config.yaml
d_model: 256
n_kv_head: 4
head_dim: 64
vocab_size: 2397
norm: "rmsnorm"
positions: "learned+rope"
rope_base: 1000000.0
lr: 0.00236
grad_clip: 1.0
warmup_steps: 200
schedule: "cos"
batch_tokens: 32768
dataset: "wikipedia_en"
Each number is 200 + 20 x the weight over the matrix's rms, rounded and kept within 0 to 999. Layers, rows and columns count from 0.

# gate: layer 2 MLP gate, 704x256, rms 0.0811, rows 194-202, columns 0-255
# up: layer 2 MLP up, 704x256, rms 0.0819, rows 194-202, columns 0-255
# down: layer 2 MLP down (transposed), 704x256, rms 0.0708, rows 194-202, columns 0-255
gate194,182,208,202,258,228,181,186,200,175,199,207,195,209,227,175,213,185,203,174,178,195,229,222,228,246,189,220,189,187,207,206,217,234,208,204,185,187,218,226,176,218,200,194,199,186,217,220,213,210,186,200,185,141,217,158,181,244,200,195,184,183,202,216,184,237,189,218,178,208,203,216,187,187,168,193,206,215,185,207,193,190,188,214,184,185,177,225,199,198,198,214,200,194,214,226,219,221,202,168,194,220,216,218,197,183,178,177,181,224,182,218,251,223,161,238,218,196,221,208,220,175,184,216,193,182,204,193,189,217,224,187,215,217,203,227,221,222,219,205,224,196,216,210,204,196,223,232,196,183,189,177,202,185,174,195,210,219,220,205,217,217,229,172,173,178,185,190,182,203,195,198,200,191,211,187,207,222,207,199,193,178,183,176,196,194,200,200,141,248,210,195,215,176,228,203,194,187,226,194,182,224,179,215,170,193,214,220,190,194,164,184,214,207,201,215,210,205,230,244,183,183,212,202,166,210,180,184,207,203,175,250,212,185,192,203,176,172,174,197,228,217,213,170,176,201,221,236,210,227,238,211,176,209,174,192,209
up194,142,183,178,236,187,214,198,230,215,228,213,219,210,231,199,212,205,199,191,195,210,202,186,191,245,183,192,179,183,237,215,213,197,209,201,160,206,222,202,190,216,195,172,205,214,232,239,186,215,199,180,196,197,200,180,244,226,181,171,215,235,194,200,186,232,219,240,218,217,194,186,169,188,187,213,202,198,220,211,254,216,252,200,177,206,209,202,237,211,208,208,186,193,246,217,198,216,199,182,197,223,223,196,200,186,174,179,214,209,207,199,217,236,171,191,212,214,197,198,210,189,161,190,196,189,209,170,216,202,167,180,218,214,185,201,228,194,215,210,189,192,179,188,194,216,236,196,191,190,205,202,194,205,195,171,173,184,178,195,218,222,234,194,157,191,171,199,179,206,204,188,181,202,206,176,175,207,221,210,238,198,189,218,195,195,209,154,184,212,208,192,232,173,220,181,213,208,213,221,214,187,182,218,200,194,187,167,221,180,185,236,206,190,179,176,173,192,205,214,228,226,223,184,206,194,196,232,211,207,178,218,219,152,170,164,182,187,171,210,216,210,205,189,195,168,187,217,181,205,237,203,173,231,205,198,191
down194,196,233,208,202,246,195,207,196,216,201,183,177,174,173,191,214,169,188,169,209,172,198,196,193,189,187,223,213,152,209,214,235,218,207,191,196,163,224,241,180,252,207,167,160,161,190,226,179,219,189,226,204,209,179,180,190,208,174,170,184,213,221,175,167,262,232,187,185,211,204,220,184,207,195,196,217,194,192,230,172,174,183,215,189,191,206,203,227,198,187,197,225,187,212,184,201,246,185,144,244,195,189,212,214,206,197,196,184,200,197,185,196,193,171,227,191,184,203,180,220,166,175,220,209,179,212,188,172,184,180,192,204,215,199,203,192,207,219,189,205,213,220,180,227,201,214,219,190,213,192,185,239,217,175,195,195,204,173,223,193,176,226,202,196,170,196,220,219,207,208,215,219,186,196,201,234,225,206,225,183,234,198,226,170,215,211,187,235,234,206,197,209,176,221,212,198,186,207,161,219,233,234,219,169,152,182,174,180,218,212,176,222,216,194,211,187,210,237,217,191,194,224,224,221,181,200,205,232,179,245,203,194,136,175,143,193,224,199,174,190,181,180,208,243,169,213,225,233,178,236,188,208,178,197,189,231
gate195,173,181,181,155,221,196,193,208,206,212,194,205,188,221,219,193,181,202,218,176,189,206,213,181,220,191,187,165,186,233,222,209,184,184,197,203,215,170,185,223,217,219,193,224,242,236,197,225,153,226,207,210,198,223,214,184,214,243,168,211,211,181,173,219,163,201,170,195,210,201,210,223,203,228,188,225,208,229,197,185,240,238,209,209,180,218,204,194,186,193,187,208,191,207,195,187,204,185,179,208,165,208,214,221,192,179,195,180,221,240,211,220,149,193,171,188,221,218,193,212,176,225,213,219,203,195,213,206,133,182,220,234,193,220,212,195,185,209,182,219,219,195,199,223,221,211,199,218,222,212,214,177,201,238,211,214,202,227,192,203,221,201,238,188,240,216,181,236,197,214,242,197,196,202,210,218,191,175,205,193,204,199,192,209,211,195,175,204,206,207,206,211,186,205,211,135,189,187,197,194,187,202,210,201,189,187,210,194,206,223,175,197,182,188,214,196,149,182,196,224,176,200,167,213,214,221,228,192,193,199,207,225,170,256,226,187,194,218,192,196,174,205,172,237,187,171,220,211,193,200,199,176,208,219,209,208
up195,199,196,192,230,189,185,196,202,190,207,166,183,189,188,189,198,202,180,174,219,208,191,212,205,185,177,214,221,225,219,175,234,187,227,198,197,213,176,237,187,216,177,182,200,180,216,223,177,232,188,200,212,223,191,207,227,182,172,211,201,210,193,229,207,224,161,206,242,205,213,190,199,169,159,222,163,196,201,223,232,173,195,184,174,245,196,197,208,197,200,218,240,206,197,204,203,161,224,231,177,198,196,192,212,188,231,194,224,194,151,177,197,265,204,219,176,188,176,178,188,221,196,202,209,197,210,183,158,199,198,177,196,191,191,214,231,212,204,203,180,214,190,137,180,195,158,211,169,208,198,204,199,193,215,207,223,270,226,198,207,197,220,195,186,169,194,210,183,204,232,176,224,195,191,198,175,197,239,199,232,203,201,207,181,229,209,216,213,191,202,201,205,227,188,191,251,195,204,188,171,214,238,215,196,178,205,202,218,208,213,203,207,220,203,164,193,212,186,180,206,195,206,219,207,224,197,199,201,192,191,198,195,214,153,190,220,233,210,240,195,173,184,197,227,215,215,187,198,221,168,205,209,209,208,183,212
down195,153,201,215,183,215,181,211,214,210,197,169,208,219,196,224,193,194,216,202,218,225,185,234,194,195,209,203,183,210,198,213,207,231,184,200,231,205,161,234,175,186,171,234,190,199,193,172,195,232,152,187,200,238,198,201,191,194,207,185,219,183,185,196,200,172,223,208,208,198,206,206,203,170,192,174,222,209,211,189,179,217,199,198,217,181,152,230,236,207,204,194,239,200,235,212,167,211,213,222,139,196,203,215,181,199,195,243,219,210,167,174,189,188,215,221,196,225,187,196,178,194,211,201,226,174,196,210,196,162,175,171,212,160,208,201,229,197,209,183,171,191,207,188,194,224,194,212,160,199,188,200,208,203,200,197,223,204,234,202,194,231,211,173,225,190,228,176,205,187,220,225,207,192,212,200,194,194,207,205,223,212,205,225,196,211,216,153,195,169,153,217,218,203,187,235,220,198,211,193,190,169,231,154,205,195,212,234,180,183,215,207,201,223,198,209,193,220,186,231,213,199,192,180,194,189,194,182,184,198,195,220,208,224,199,209,199,160,229,215,204,207,233,174,195,196,196,178,201,227,186,201,219,204,210,191,195
gate196,171,225,175,208,231,206,173,180,212,218,212,196,172,192,193,223,210,198,212,186,183,194,172,150,248,195,220,203,177,183,194,166,183,204,201,206,154,211,213,183,216,201,195,178,220,218,211,210,220,169,192,230,202,193,200,196,218,208,193,203,177,183,191,209,200,203,193,184,203,218,193,200,197,207,205,156,205,164,226,228,195,198,166,177,244,180,220,182,193,204,203,217,181,164,177,188,229,169,177,165,219,176,190,218,205,198,212,160,244,207,200,201,220,198,206,222,203,208,188,205,235,163,204,190,202,227,198,210,217,197,221,224,164,202,200,183,208,206,188,164,175,191,212,178,198,220,208,169,189,179,208,188,164,191,226,183,202,206,181,197,229,173,217,236,198,190,185,211,211,168,198,229,220,191,228,189,192,193,197,218,202,200,206,175,193,189,188,183,214,222,217,207,192,191,184,212,187,184,216,182,190,188,185,216,217,228,199,161,222,225,216,165,228,209,173,190,184,216,238,208,175,198,202,219,192,204,190,178,243,217,172,180,167,190,201,237,146,201,198,232,188,178,211,227,194,237,196,170,183,219,187,221,219,186,205,197
up196,206,196,217,141,172,197,216,219,211,166,182,189,202,190,182,175,214,159,178,228,219,185,223,181,174,225,179,184,221,203,226,205,221,174,159,191,216,174,212,222,173,198,242,204,202,187,237,206,184,198,197,211,218,203,200,209,219,176,182,171,198,218,210,202,208,197,187,206,178,208,191,209,175,217,229,209,156,189,166,221,196,197,209,162,153,197,216,162,179,161,218,174,192,223,201,202,208,232,204,250,187,231,203,203,230,207,203,218,197,216,187,190,206,172,180,201,210,202,223,222,239,249,192,157,207,213,199,212,193,216,184,220,204,206,196,210,209,186,190,217,212,211,190,173,203,217,185,256,222,207,222,210,228,194,221,215,237,202,159,142,218,196,199,233,203,214,209,214,173,226,190,189,194,210,209,202,217,209,199,184,165,203,222,177,221,206,173,191,215,173,221,176,206,187,239,218,224,235,186,220,203,191,192,192,185,204,190,207,172,198,218,235,220,208,198,186,234,153,196,214,184,214,212,198,222,223,216,208,195,176,219,183,185,217,222,185,228,215,205,201,217,197,202,218,225,189,187,198,194,225,218,187,191,215,217,195
down196,180,206,176,144,207,196,255,204,199,192,198,176,170,223,221,226,218,184,205,220,203,216,209,234,223,196,174,207,184,249,181,202,184,214,193,220,204,252,198,192,168,232,199,168,239,159,232,217,179,220,205,220,211,169,170,211,177,175,203,176,224,188,200,202,183,166,251,204,198,240,198,209,189,176,196,181,231,176,198,210,181,182,217,177,229,214,167,212,200,186,192,191,182,208,187,217,209,210,181,191,200,196,207,211,187,184,171,186,208,225,181,174,196,219,213,205,213,228,185,232,212,191,186,204,148,217,200,200,189,211,201,162,201,216,170,200,200,163,186,225,199,187,180,205,159,234,177,205,210,219,177,149,204,214,196,219,220,150,201,191,202,209,207,200,234,189,206,207,183,222,200,180,190,189,215,236,192,232,176,209,202,219,190,212,167,231,196,220,201,192,219,213,119,220,200,181,170,213,190,177,218,181,198,211,156,187,200,197,221,208,194,162,224,217,211,197,185,205,198,210,231,218,195,168,232,181,187,210,215,218,238,200,205,200,175,188,186,191,201,214,188,151,198,182,200,199,215,207,185,188,191,231,228,204,159,202
gate197,159,227,161,209,192,170,200,211,222,262,208,194,161,202,179,192,215,219,162,222,208,156,187,225,229,202,171,181,186,174,210,228,180,192,213,240,198,159,216,194,178,231,224,191,187,229,199,217,220,165,224,199,231,162,202,229,215,177,232,270,214,193,199,204,224,202,199,190,207,181,176,218,190,175,202,182,159,240,203,232,173,240,203,208,202,211,199,217,196,210,252,184,206,191,198,220,215,187,197,199,214,223,195,168,198,207,204,231,163,175,179,213,220,226,207,218,220,172,182,203,192,203,183,178,177,208,161,189,186,230,205,218,211,229,218,185,196,198,197,204,180,200,194,179,185,220,212,165,228,205,200,166,219,227,181,223,206,188,205,228,204,193,181,196,213,188,213,216,189,243,178,183,201,210,214,210,187,189,193,189,217,166,200,209,207,202,176,158,213,226,226,193,184,224,189,256,199,201,199,227,168,176,263,219,172,202,172,153,194,200,197,203,202,185,199,207,237,216,161,182,218,160,185,214,185,202,209,212,204,195,199,206,212,203,207,208,220,221,236,182,204,188,213,191,220,165,213,211,190,182,163,189,225,194,193,205
up197,181,225,246,205,168,186,228,220,255,200,235,235,164,207,197,225,218,194,188,210,181,193,176,244,159,170,182,194,186,235,228,216,198,211,207,191,191,180,210,220,181,197,190,245,186,172,182,205,208,142,228,207,173,228,160,214,211,194,210,201,211,207,216,190,180,213,177,187,198,189,205,226,190,177,199,205,154,207,195,167,194,254,211,207,192,205,227,196,202,186,200,156,216,190,211,255,192,180,171,198,206,210,186,174,211,212,217,213,188,195,192,174,213,209,196,169,214,222,213,211,196,187,211,214,204,216,220,212,215,171,219,172,238,198,201,201,207,197,195,220,229,243,183,179,158,249,211,210,220,211,175,157,242,226,174,195,214,212,203,189,197,170,217,197,216,208,164,227,190,206,196,188,208,206,195,247,237,229,201,213,215,218,192,222,209,222,214,184,213,184,235,191,185,240,214,167,217,218,204,232,201,167,211,198,195,199,193,219,189,194,202,210,191,206,215,161,247,223,179,194,193,163,201,158,180,179,217,198,184,159,198,234,174,211,214,172,198,194,170,185,229,202,218,202,183,267,146,213,203,169,203,203,252,195,226,226
down197,197,227,188,229,158,180,230,193,221,203,221,198,205,188,211,247,185,173,185,208,192,185,187,235,166,232,231,171,203,165,154,211,152,236,212,233,198,211,214,186,182,219,192,198,213,188,197,226,206,179,229,196,193,233,206,207,210,186,209,219,215,175,179,191,244,202,218,201,185,223,209,214,212,228,190,222,183,172,174,224,200,225,223,209,220,212,188,225,197,185,232,232,127,189,185,199,212,219,191,198,213,212,203,228,181,187,188,214,224,213,229,215,203,189,178,194,181,229,185,236,217,184,213,191,196,219,195,172,210,170,191,204,203,203,192,209,241,221,208,237,187,205,197,205,167,206,200,182,200,223,183,205,192,213,207,157,190,199,207,202,212,198,187,191,222,178,266,203,194,201,203,213,219,177,211,231,186,169,186,196,198,176,187,189,191,212,166,192,196,216,211,202,223,199,164,224,203,213,198,166,218,215,191,207,193,201,182,205,240,186,195,173,201,198,208,182,237,229,184,207,212,215,212,226,181,210,196,217,226,241,190,190,193,218,203,210,189,204,219,203,167,177,199,198,180,186,223,205,228,198,184,185,166,151,198,175
gate198,212,207,194,193,238,168,159,189,186,225,221,190,182,203,183,221,186,191,173,221,233,206,163,180,218,195,222,180,220,193,231,175,208,181,188,182,212,173,248,202,201,221,190,184,206,214,209,209,207,215,212,200,193,176,198,232,207,190,212,167,205,211,227,224,196,187,214,196,180,192,189,164,199,205,198,202,194,224,224,208,200,210,182,187,171,238,192,200,136,194,203,205,132,210,198,196,220,220,236,160,185,177,188,202,219,178,194,192,217,224,181,212,201,215,189,192,207,201,237,190,214,165,214,218,211,210,195,218,178,204,196,186,161,192,200,214,218,193,231,205,176,229,200,168,170,212,178,235,235,180,223,217,197,213,215,199,219,214,147,227,209,211,164,196,209,185,201,188,198,217,171,206,203,198,193,193,220,189,190,203,193,199,173,218,172,170,201,190,196,186,223,193,242,202,194,219,194,173,201,202,183,177,186,222,184,183,157,192,201,197,177,194,256,175,200,196,214,203,204,201,214,183,183,194,201,203,213,207,182,191,187,195,205,202,176,200,197,195,217,186,217,202,183,227,216,204,172,184,156,192,211,200,184,197,231,180
up198,176,200,222,206,178,203,192,202,183,207,199,205,199,155,196,200,221,218,194,200,202,198,186,218,201,219,200,220,198,174,196,154,200,218,195,199,226,226,180,199,180,178,215,234,191,189,225,208,193,212,172,192,208,224,187,175,201,212,174,210,191,198,184,194,185,211,212,199,206,201,189,202,227,257,175,217,209,221,216,197,209,158,185,206,188,193,185,208,229,202,202,176,209,184,216,232,154,185,182,221,217,189,183,203,233,182,171,235,189,217,193,231,228,228,214,198,208,182,176,219,210,210,201,196,202,196,196,184,180,183,197,233,194,228,191,215,192,207,172,216,197,154,208,253,179,200,198,207,183,202,191,206,188,176,210,196,193,225,205,189,206,222,156,185,201,243,204,222,177,215,222,223,221,203,194,217,212,178,216,170,198,204,173,167,232,222,197,192,181,227,197,160,193,208,240,209,191,218,158,200,198,238,186,221,230,190,250,234,177,244,174,178,152,192,228,202,162,166,190,215,176,183,206,197,228,208,190,199,222,207,187,154,192,230,244,187,196,180,211,210,208,194,213,209,197,200,192,213,221,211,171,217,207,199,172,208
down198,172,206,234,183,214,206,201,190,245,177,191,174,182,189,194,167,165,210,233,197,201,175,193,198,222,235,224,199,225,181,178,164,205,219,201,216,205,189,213,212,233,194,235,221,172,212,190,215,181,186,191,183,212,186,176,172,147,228,184,191,200,218,196,208,223,216,214,204,200,208,187,234,209,204,164,187,215,239,242,203,229,198,187,215,184,186,208,187,158,194,186,184,206,215,202,183,206,206,225,210,217,208,202,215,193,203,218,216,188,200,213,194,186,164,201,174,216,203,200,195,198,170,219,183,191,185,216,156,185,233,196,191,180,214,219,193,191,182,213,183,181,181,190,226,187,156,215,219,195,218,161,181,180,174,222,214,182,211,165,199,179,179,240,206,177,209,184,214,193,193,236,197,232,234,174,208,197,216,182,217,204,182,178,198,190,208,223,191,224,223,196,210,187,193,175,158,194,177,183,207,176,193,230,211,210,219,192,184,217,147,203,220,222,209,201,191,194,168,206,167,169,211,163,208,205,223,220,184,194,210,186,168,210,156,189,209,179,215,206,187,204,188,181,169,204,229,183,183,209,183,190,181,169,208,175,214
gate199,214,181,201,199,221,213,166,150,186,200,185,178,206,165,195,186,199,190,198,191,197,158,219,180,169,188,188,172,213,183,195,213,205,190,173,208,229,203,207,214,182,175,191,188,183,161,222,225,196,200,165,252,170,224,170,169,223,194,204,209,226,227,201,186,212,173,217,183,197,229,183,236,210,197,182,190,208,186,216,203,239,168,202,189,210,172,211,207,202,198,208,191,198,195,199,203,202,194,200,219,258,202,265,197,134,202,254,215,196,184,232,216,194,212,224,197,185,207,192,188,217,181,195,204,198,177,183,209,198,186,202,176,218,182,200,182,220,184,200,203,181,227,225,199,198,181,202,214,230,182,198,219,192,243,223,215,165,185,174,194,203,201,236,249,184,208,185,183,209,193,178,193,200,173,209,220,192,251,176,196,153,196,173,172,159,196,233,212,227,220,168,161,244,190,217,180,186,212,182,204,170,210,171,176,201,213,186,176,218,205,179,187,208,216,168,221,196,204,192,204,211,214,168,210,201,206,197,219,191,209,199,201,208,218,190,221,199,230,223,219,229,177,196,167,195,231,205,196,203,171,234,203,199,203,184,218
up199,184,175,238,182,217,181,198,201,208,201,175,208,196,218,169,206,169,211,231,169,219,221,229,240,248,204,205,216,194,171,199,169,196,211,206,177,165,210,213,200,192,221,237,202,217,250,207,214,216,214,194,205,223,195,197,194,201,189,176,200,199,231,238,182,170,188,210,180,182,189,176,183,203,211,194,212,192,201,169,195,180,197,210,215,152,178,216,201,178,244,173,218,205,175,204,194,192,220,170,219,179,169,193,198,214,206,168,192,170,199,211,196,183,190,202,195,180,179,176,200,223,231,169,193,232,176,232,142,209,213,170,216,176,198,170,167,184,215,169,212,234,244,190,177,219,198,196,206,208,213,217,239,224,215,158,201,211,211,213,182,220,183,206,226,224,233,184,226,195,238,200,203,204,220,208,188,157,193,194,215,208,186,212,206,197,204,187,199,214,234,228,218,205,217,188,220,210,228,227,208,193,224,182,197,196,183,188,196,200,167,199,191,184,197,219,177,234,167,159,234,180,210,248,193,195,202,200,192,226,180,227,196,184,203,199,178,182,215,221,193,193,212,172,190,218,166,172,185,189,232,217,224,200,196,192,224
down199,178,181,166,228,196,182,204,210,212,191,171,193,187,204,196,199,178,212,210,204,172,225,208,198,198,187,169,221,195,196,191,187,207,134,225,231,213,177,174,184,202,146,226,193,195,203,217,164,216,160,201,177,187,250,181,184,184,165,194,176,215,174,211,191,182,202,176,202,183,225,195,200,208,198,194,193,202,247,204,217,187,228,185,198,205,184,188,218,228,199,183,192,225,196,194,192,211,190,194,243,216,212,180,173,191,196,210,182,225,181,201,177,208,182,183,196,227,183,213,220,189,182,230,215,198,162,212,220,173,228,189,170,189,201,207,194,192,185,170,185,187,204,196,213,206,203,184,217,222,204,244,210,159,181,204,225,208,213,193,270,182,215,180,211,201,194,202,167,218,167,211,211,218,187,211,205,206,221,218,197,214,203,161,192,185,239,230,179,185,206,185,186,176,204,175,200,212,216,204,209,217,159,185,185,154,224,200,206,207,201,197,203,172,193,159,204,219,214,167,191,170,202,214,181,190,243,180,206,149,225,185,189,212,221,176,211,204,222,201,219,185,167,248,227,172,216,180,222,225,208,231,182,165,190,232,225
gate200,175,211,240,191,221,198,197,190,183,218,213,213,217,214,195,235,206,173,226,223,243,201,174,179,227,214,186,182,202,215,199,190,223,203,174,206,209,214,171,202,184,194,172,224,196,174,238,185,218,221,229,170,218,215,194,171,198,189,177,231,171,208,185,166,236,203,157,216,203,185,210,220,196,194,212,209,218,205,208,215,254,228,180,197,210,190,201,187,187,215,180,184,191,191,215,216,201,212,211,209,200,206,182,186,209,173,213,214,190,199,219,193,180,194,207,188,209,195,178,193,185,181,199,195,210,196,174,180,207,183,229,218,209,216,239,207,202,204,168,169,186,218,178,189,198,189,213,213,214,207,189,173,218,194,194,238,244,202,212,228,192,192,214,213,198,206,212,196,200,233,173,181,237,202,183,201,196,208,202,175,211,229,217,178,211,182,220,177,222,181,199,201,181,205,199,215,179,165,197,206,198,205,204,190,212,186,189,157,215,206,172,242,170,192,201,202,225,201,199,183,177,189,213,217,223,213,225,229,224,180,193,220,221,217,213,247,254,196,181,193,187,187,202,215,235,207,177,196,221,156,230,202,229,203,192,206
up200,214,149,222,200,189,201,210,200,203,201,231,252,188,208,213,178,222,201,233,153,214,184,186,208,213,194,217,200,177,228,206,191,193,233,237,198,176,215,243,219,220,212,206,197,184,219,157,237,211,200,202,194,206,219,190,213,229,206,233,190,189,196,209,220,197,194,192,199,189,202,186,175,180,212,194,219,171,226,211,214,187,185,229,218,215,211,205,199,201,183,205,181,246,201,164,202,190,208,190,193,150,193,185,188,193,223,220,195,227,171,190,213,205,193,198,199,180,181,211,195,197,184,226,216,204,214,185,189,202,192,214,194,207,215,188,183,180,197,172,195,224,203,183,206,203,211,198,200,197,232,178,220,171,213,201,177,163,223,208,178,240,164,187,192,187,223,208,156,206,166,205,230,170,191,191,203,184,173,191,240,214,186,205,221,182,189,211,188,216,185,210,225,213,184,211,177,201,193,225,197,205,192,201,209,164,200,212,201,194,218,224,193,229,235,176,188,206,178,197,214,241,218,210,210,212,178,193,188,217,202,202,213,229,182,228,187,197,169,194,162,207,197,203,192,218,201,228,214,216,187,232,208,202,214,180,208
down200,209,182,225,203,224,192,211,200,179,162,201,216,173,194,183,165,226,162,206,214,173,146,215,215,221,200,206,214,200,216,204,199,203,199,190,208,165,179,174,185,185,213,220,166,200,230,172,283,188,180,201,213,211,208,173,165,193,183,203,218,201,194,196,178,197,159,223,195,211,240,243,208,172,185,207,200,206,214,225,198,198,193,194,179,216,182,224,209,187,173,197,217,217,201,203,210,156,206,214,187,195,207,196,229,217,186,203,190,191,187,202,218,176,187,194,185,225,236,226,233,181,166,204,193,203,175,199,199,178,226,256,164,165,175,181,207,203,221,219,196,240,224,220,175,230,174,192,188,231,217,186,187,177,207,220,176,180,201,161,183,197,184,216,187,174,220,183,182,230,212,195,202,200,238,214,198,247,196,220,184,178,211,189,179,201,211,187,207,225,196,194,215,239,215,228,214,147,224,209,166,183,207,200,205,206,196,221,213,157,216,244,171,195,194,198,204,166,176,193,169,205,221,221,213,189,212,166,174,207,175,213,213,205,181,242,204,197,152,193,174,188,187,160,191,170,210,237,205,212,210,207,231,190,213,225,198
gate201,191,186,228,192,190,209,169,189,211,185,198,210,209,206,189,244,235,203,242,200,223,192,212,172,212,224,202,197,217,217,192,177,221,170,197,199,207,196,194,181,192,204,191,172,178,213,206,212,227,212,204,177,248,221,189,187,189,211,164,216,183,196,202,247,173,189,202,189,197,167,211,255,217,174,214,201,199,243,215,193,202,196,227,231,194,223,216,167,212,169,241,187,201,211,202,173,218,232,193,201,236,237,194,223,171,202,202,221,199,196,204,227,235,179,214,150,227,205,194,214,199,188,210,255,227,224,207,167,196,206,184,243,230,208,199,181,202,183,186,197,150,199,149,224,185,218,169,181,236,208,184,178,227,190,244,218,178,185,228,205,202,199,208,209,212,201,222,175,218,203,190,206,189,187,216,228,172,203,181,184,214,175,250,205,195,218,222,209,184,240,207,209,199,187,238,207,206,195,234,195,233,194,169,208,179,191,184,196,175,192,176,218,229,195,206,198,205,184,164,202,217,204,212,200,174,236,213,213,194,185,195,210,173,223,163,196,230,204,204,174,204,219,188,182,204,210,169,218,211,219,220,181,205,176,208,184
up201,222,254,192,150,158,189,216,199,185,230,200,177,214,214,200,185,204,214,203,192,176,187,163,212,221,145,205,202,225,211,199,213,184,235,189,183,207,164,188,231,201,191,211,181,205,217,196,211,232,226,223,178,208,195,179,222,220,182,207,187,228,204,217,182,198,178,231,209,195,194,214,178,209,217,141,194,167,202,243,198,190,198,178,179,224,190,178,197,190,212,196,233,178,209,181,228,216,193,195,168,206,231,227,211,178,182,175,211,151,208,192,189,194,169,199,199,205,221,188,200,193,205,175,203,183,190,180,239,235,184,199,221,195,198,184,175,189,184,216,183,215,176,195,227,185,206,245,175,197,196,184,214,221,240,207,232,217,216,190,205,194,203,218,204,205,215,221,163,216,195,192,189,216,199,197,205,210,219,238,174,194,198,181,172,181,199,214,211,176,210,174,220,185,198,238,227,190,207,170,214,201,187,203,206,210,215,187,219,197,211,168,185,179,215,219,226,175,213,206,196,207,199,235,196,162,202,199,174,183,201,182,198,203,165,145,211,205,183,171,148,186,191,182,211,185,226,244,216,207,201,218,214,188,199,212,216
down201,184,188,190,162,204,192,222,187,189,172,235,208,228,235,217,214,217,205,234,233,193,241,218,202,188,169,213,201,220,183,210,182,224,210,214,181,228,169,214,158,214,207,180,225,230,208,209,184,186,186,190,176,204,198,206,171,182,192,198,274,208,196,203,189,235,232,163,202,180,180,204,169,196,163,182,192,200,162,227,190,198,220,227,226,205,225,174,165,238,216,212,188,189,203,211,211,193,230,157,196,181,228,204,166,171,232,162,194,234,223,215,202,204,185,166,217,172,216,218,185,135,171,211,231,208,231,199,196,172,218,200,237,184,204,195,236,244,195,195,207,209,202,182,222,185,163,149,190,202,157,203,194,166,200,228,202,219,206,225,160,228,197,164,209,158,200,205,182,193,182,199,202,165,205,194,214,241,240,170,193,167,224,200,220,219,206,177,166,176,165,207,204,210,190,186,235,231,213,193,249,220,208,182,195,193,186,193,175,205,169,213,221,187,172,215,203,182,198,209,206,184,219,159,208,198,215,184,208,189,195,206,232,203,182,189,200,188,217,195,214,237,174,226,195,193,234,153,204,187,215,213,153,210,185,201,202
gate202,235,183,194,201,182,175,204,224,181,210,203,208,224,230,180,208,225,179,220,211,177,190,198,247,193,217,209,181,214,212,192,254,217,176,181,211,227,228,194,192,213,201,212,183,220,173,212,230,230,223,204,209,235,172,212,228,215,203,163,180,210,167,204,206,189,190,260,196,187,229,176,181,218,206,197,176,198,193,178,205,183,223,221,195,170,209,217,190,190,218,197,212,191,201,183,220,179,215,218,197,212,170,241,217,223,211,187,202,171,212,156,160,171,192,203,203,176,210,188,193,209,201,225,238,225,226,202,193,214,229,191,204,195,183,172,203,206,211,203,197,209,200,219,199,186,195,182,187,189,216,210,169,203,214,213,217,184,180,233,163,209,179,178,180,176,179,210,189,192,207,188,207,194,201,218,235,190,170,192,191,179,218,178,232,222,174,186,200,191,219,195,217,228,214,198,204,230,221,211,225,188,193,203,212,201,167,229,202,176,206,244,190,196,174,210,221,191,197,250,206,204,181,204,181,180,212,208,214,169,182,208,194,209,196,193,227,231,217,200,226,221,188,267,198,197,186,212,209,195,189,177,192,210,183,183,200
up202,219,210,208,196,184,217,246,223,182,220,255,180,203,215,212,216,231,218,196,181,183,218,170,206,182,188,191,214,225,198,205,218,195,189,199,227,202,199,175,187,217,233,188,213,206,198,211,200,190,211,168,234,212,225,219,184,202,203,185,195,207,176,200,175,175,201,170,214,198,231,187,224,199,218,179,188,227,201,214,166,196,229,193,195,197,204,205,208,178,202,181,218,179,198,201,214,210,209,186,209,182,204,174,182,215,192,223,185,223,234,198,177,247,176,199,188,218,229,196,207,218,211,231,235,172,250,210,235,218,178,214,209,239,211,192,171,212,188,207,180,132,189,220,221,213,208,251,193,201,162,193,218,169,239,203,217,176,222,181,216,208,207,161,224,221,228,222,216,190,194,202,217,198,194,202,206,189,225,230,215,223,204,209,213,230,207,216,194,198,198,183,185,190,208,187,213,207,228,191,181,206,217,198,224,190,221,201,202,187,180,204,197,173,208,201,175,180,183,219,227,181,212,214,184,188,195,195,215,190,199,228,217,197,232,215,194,187,162,174,188,192,208,198,196,209,204,203,207,207,172,186,150,188,212,238,189
down202,196,194,181,197,182,186,180,165,189,172,190,193,239,217,184,207,229,182,180,226,176,220,187,176,204,166,189,197,176,210,233,226,242,175,173,236,203,222,216,196,218,232,194,185,210,214,183,189,181,207,208,198,217,172,193,183,235,174,190,174,190,197,195,210,208,192,222,173,221,210,214,198,204,173,210,226,170,184,182,195,203,242,207,198,195,202,201,210,148,192,232,201,210,209,209,207,204,227,230,187,185,195,203,180,224,166,200,197,223,222,209,166,241,191,181,237,192,213,214,173,186,186,177,179,239,198,232,198,191,194,199,193,207,191,172,196,195,209,184,186,221,191,172,227,181,187,235,192,167,222,207,194,182,207,180,208,221,208,232,189,221,186,196,231,205,177,180,204,190,225,204,188,178,170,206,216,201,203,193,193,200,168,211,235,222,186,211,194,176,245,214,186,172,203,193,177,201,214,203,172,191,208,179,195,231,171,167,214,208,209,228,232,199,231,199,176,206,163,230,167,204,220,196,188,188,179,203,241,214,173,176,199,213,204,170,186,195,185,215,225,233,189,217,234,200,217,219,200,199,206,217,223,267,207,203,209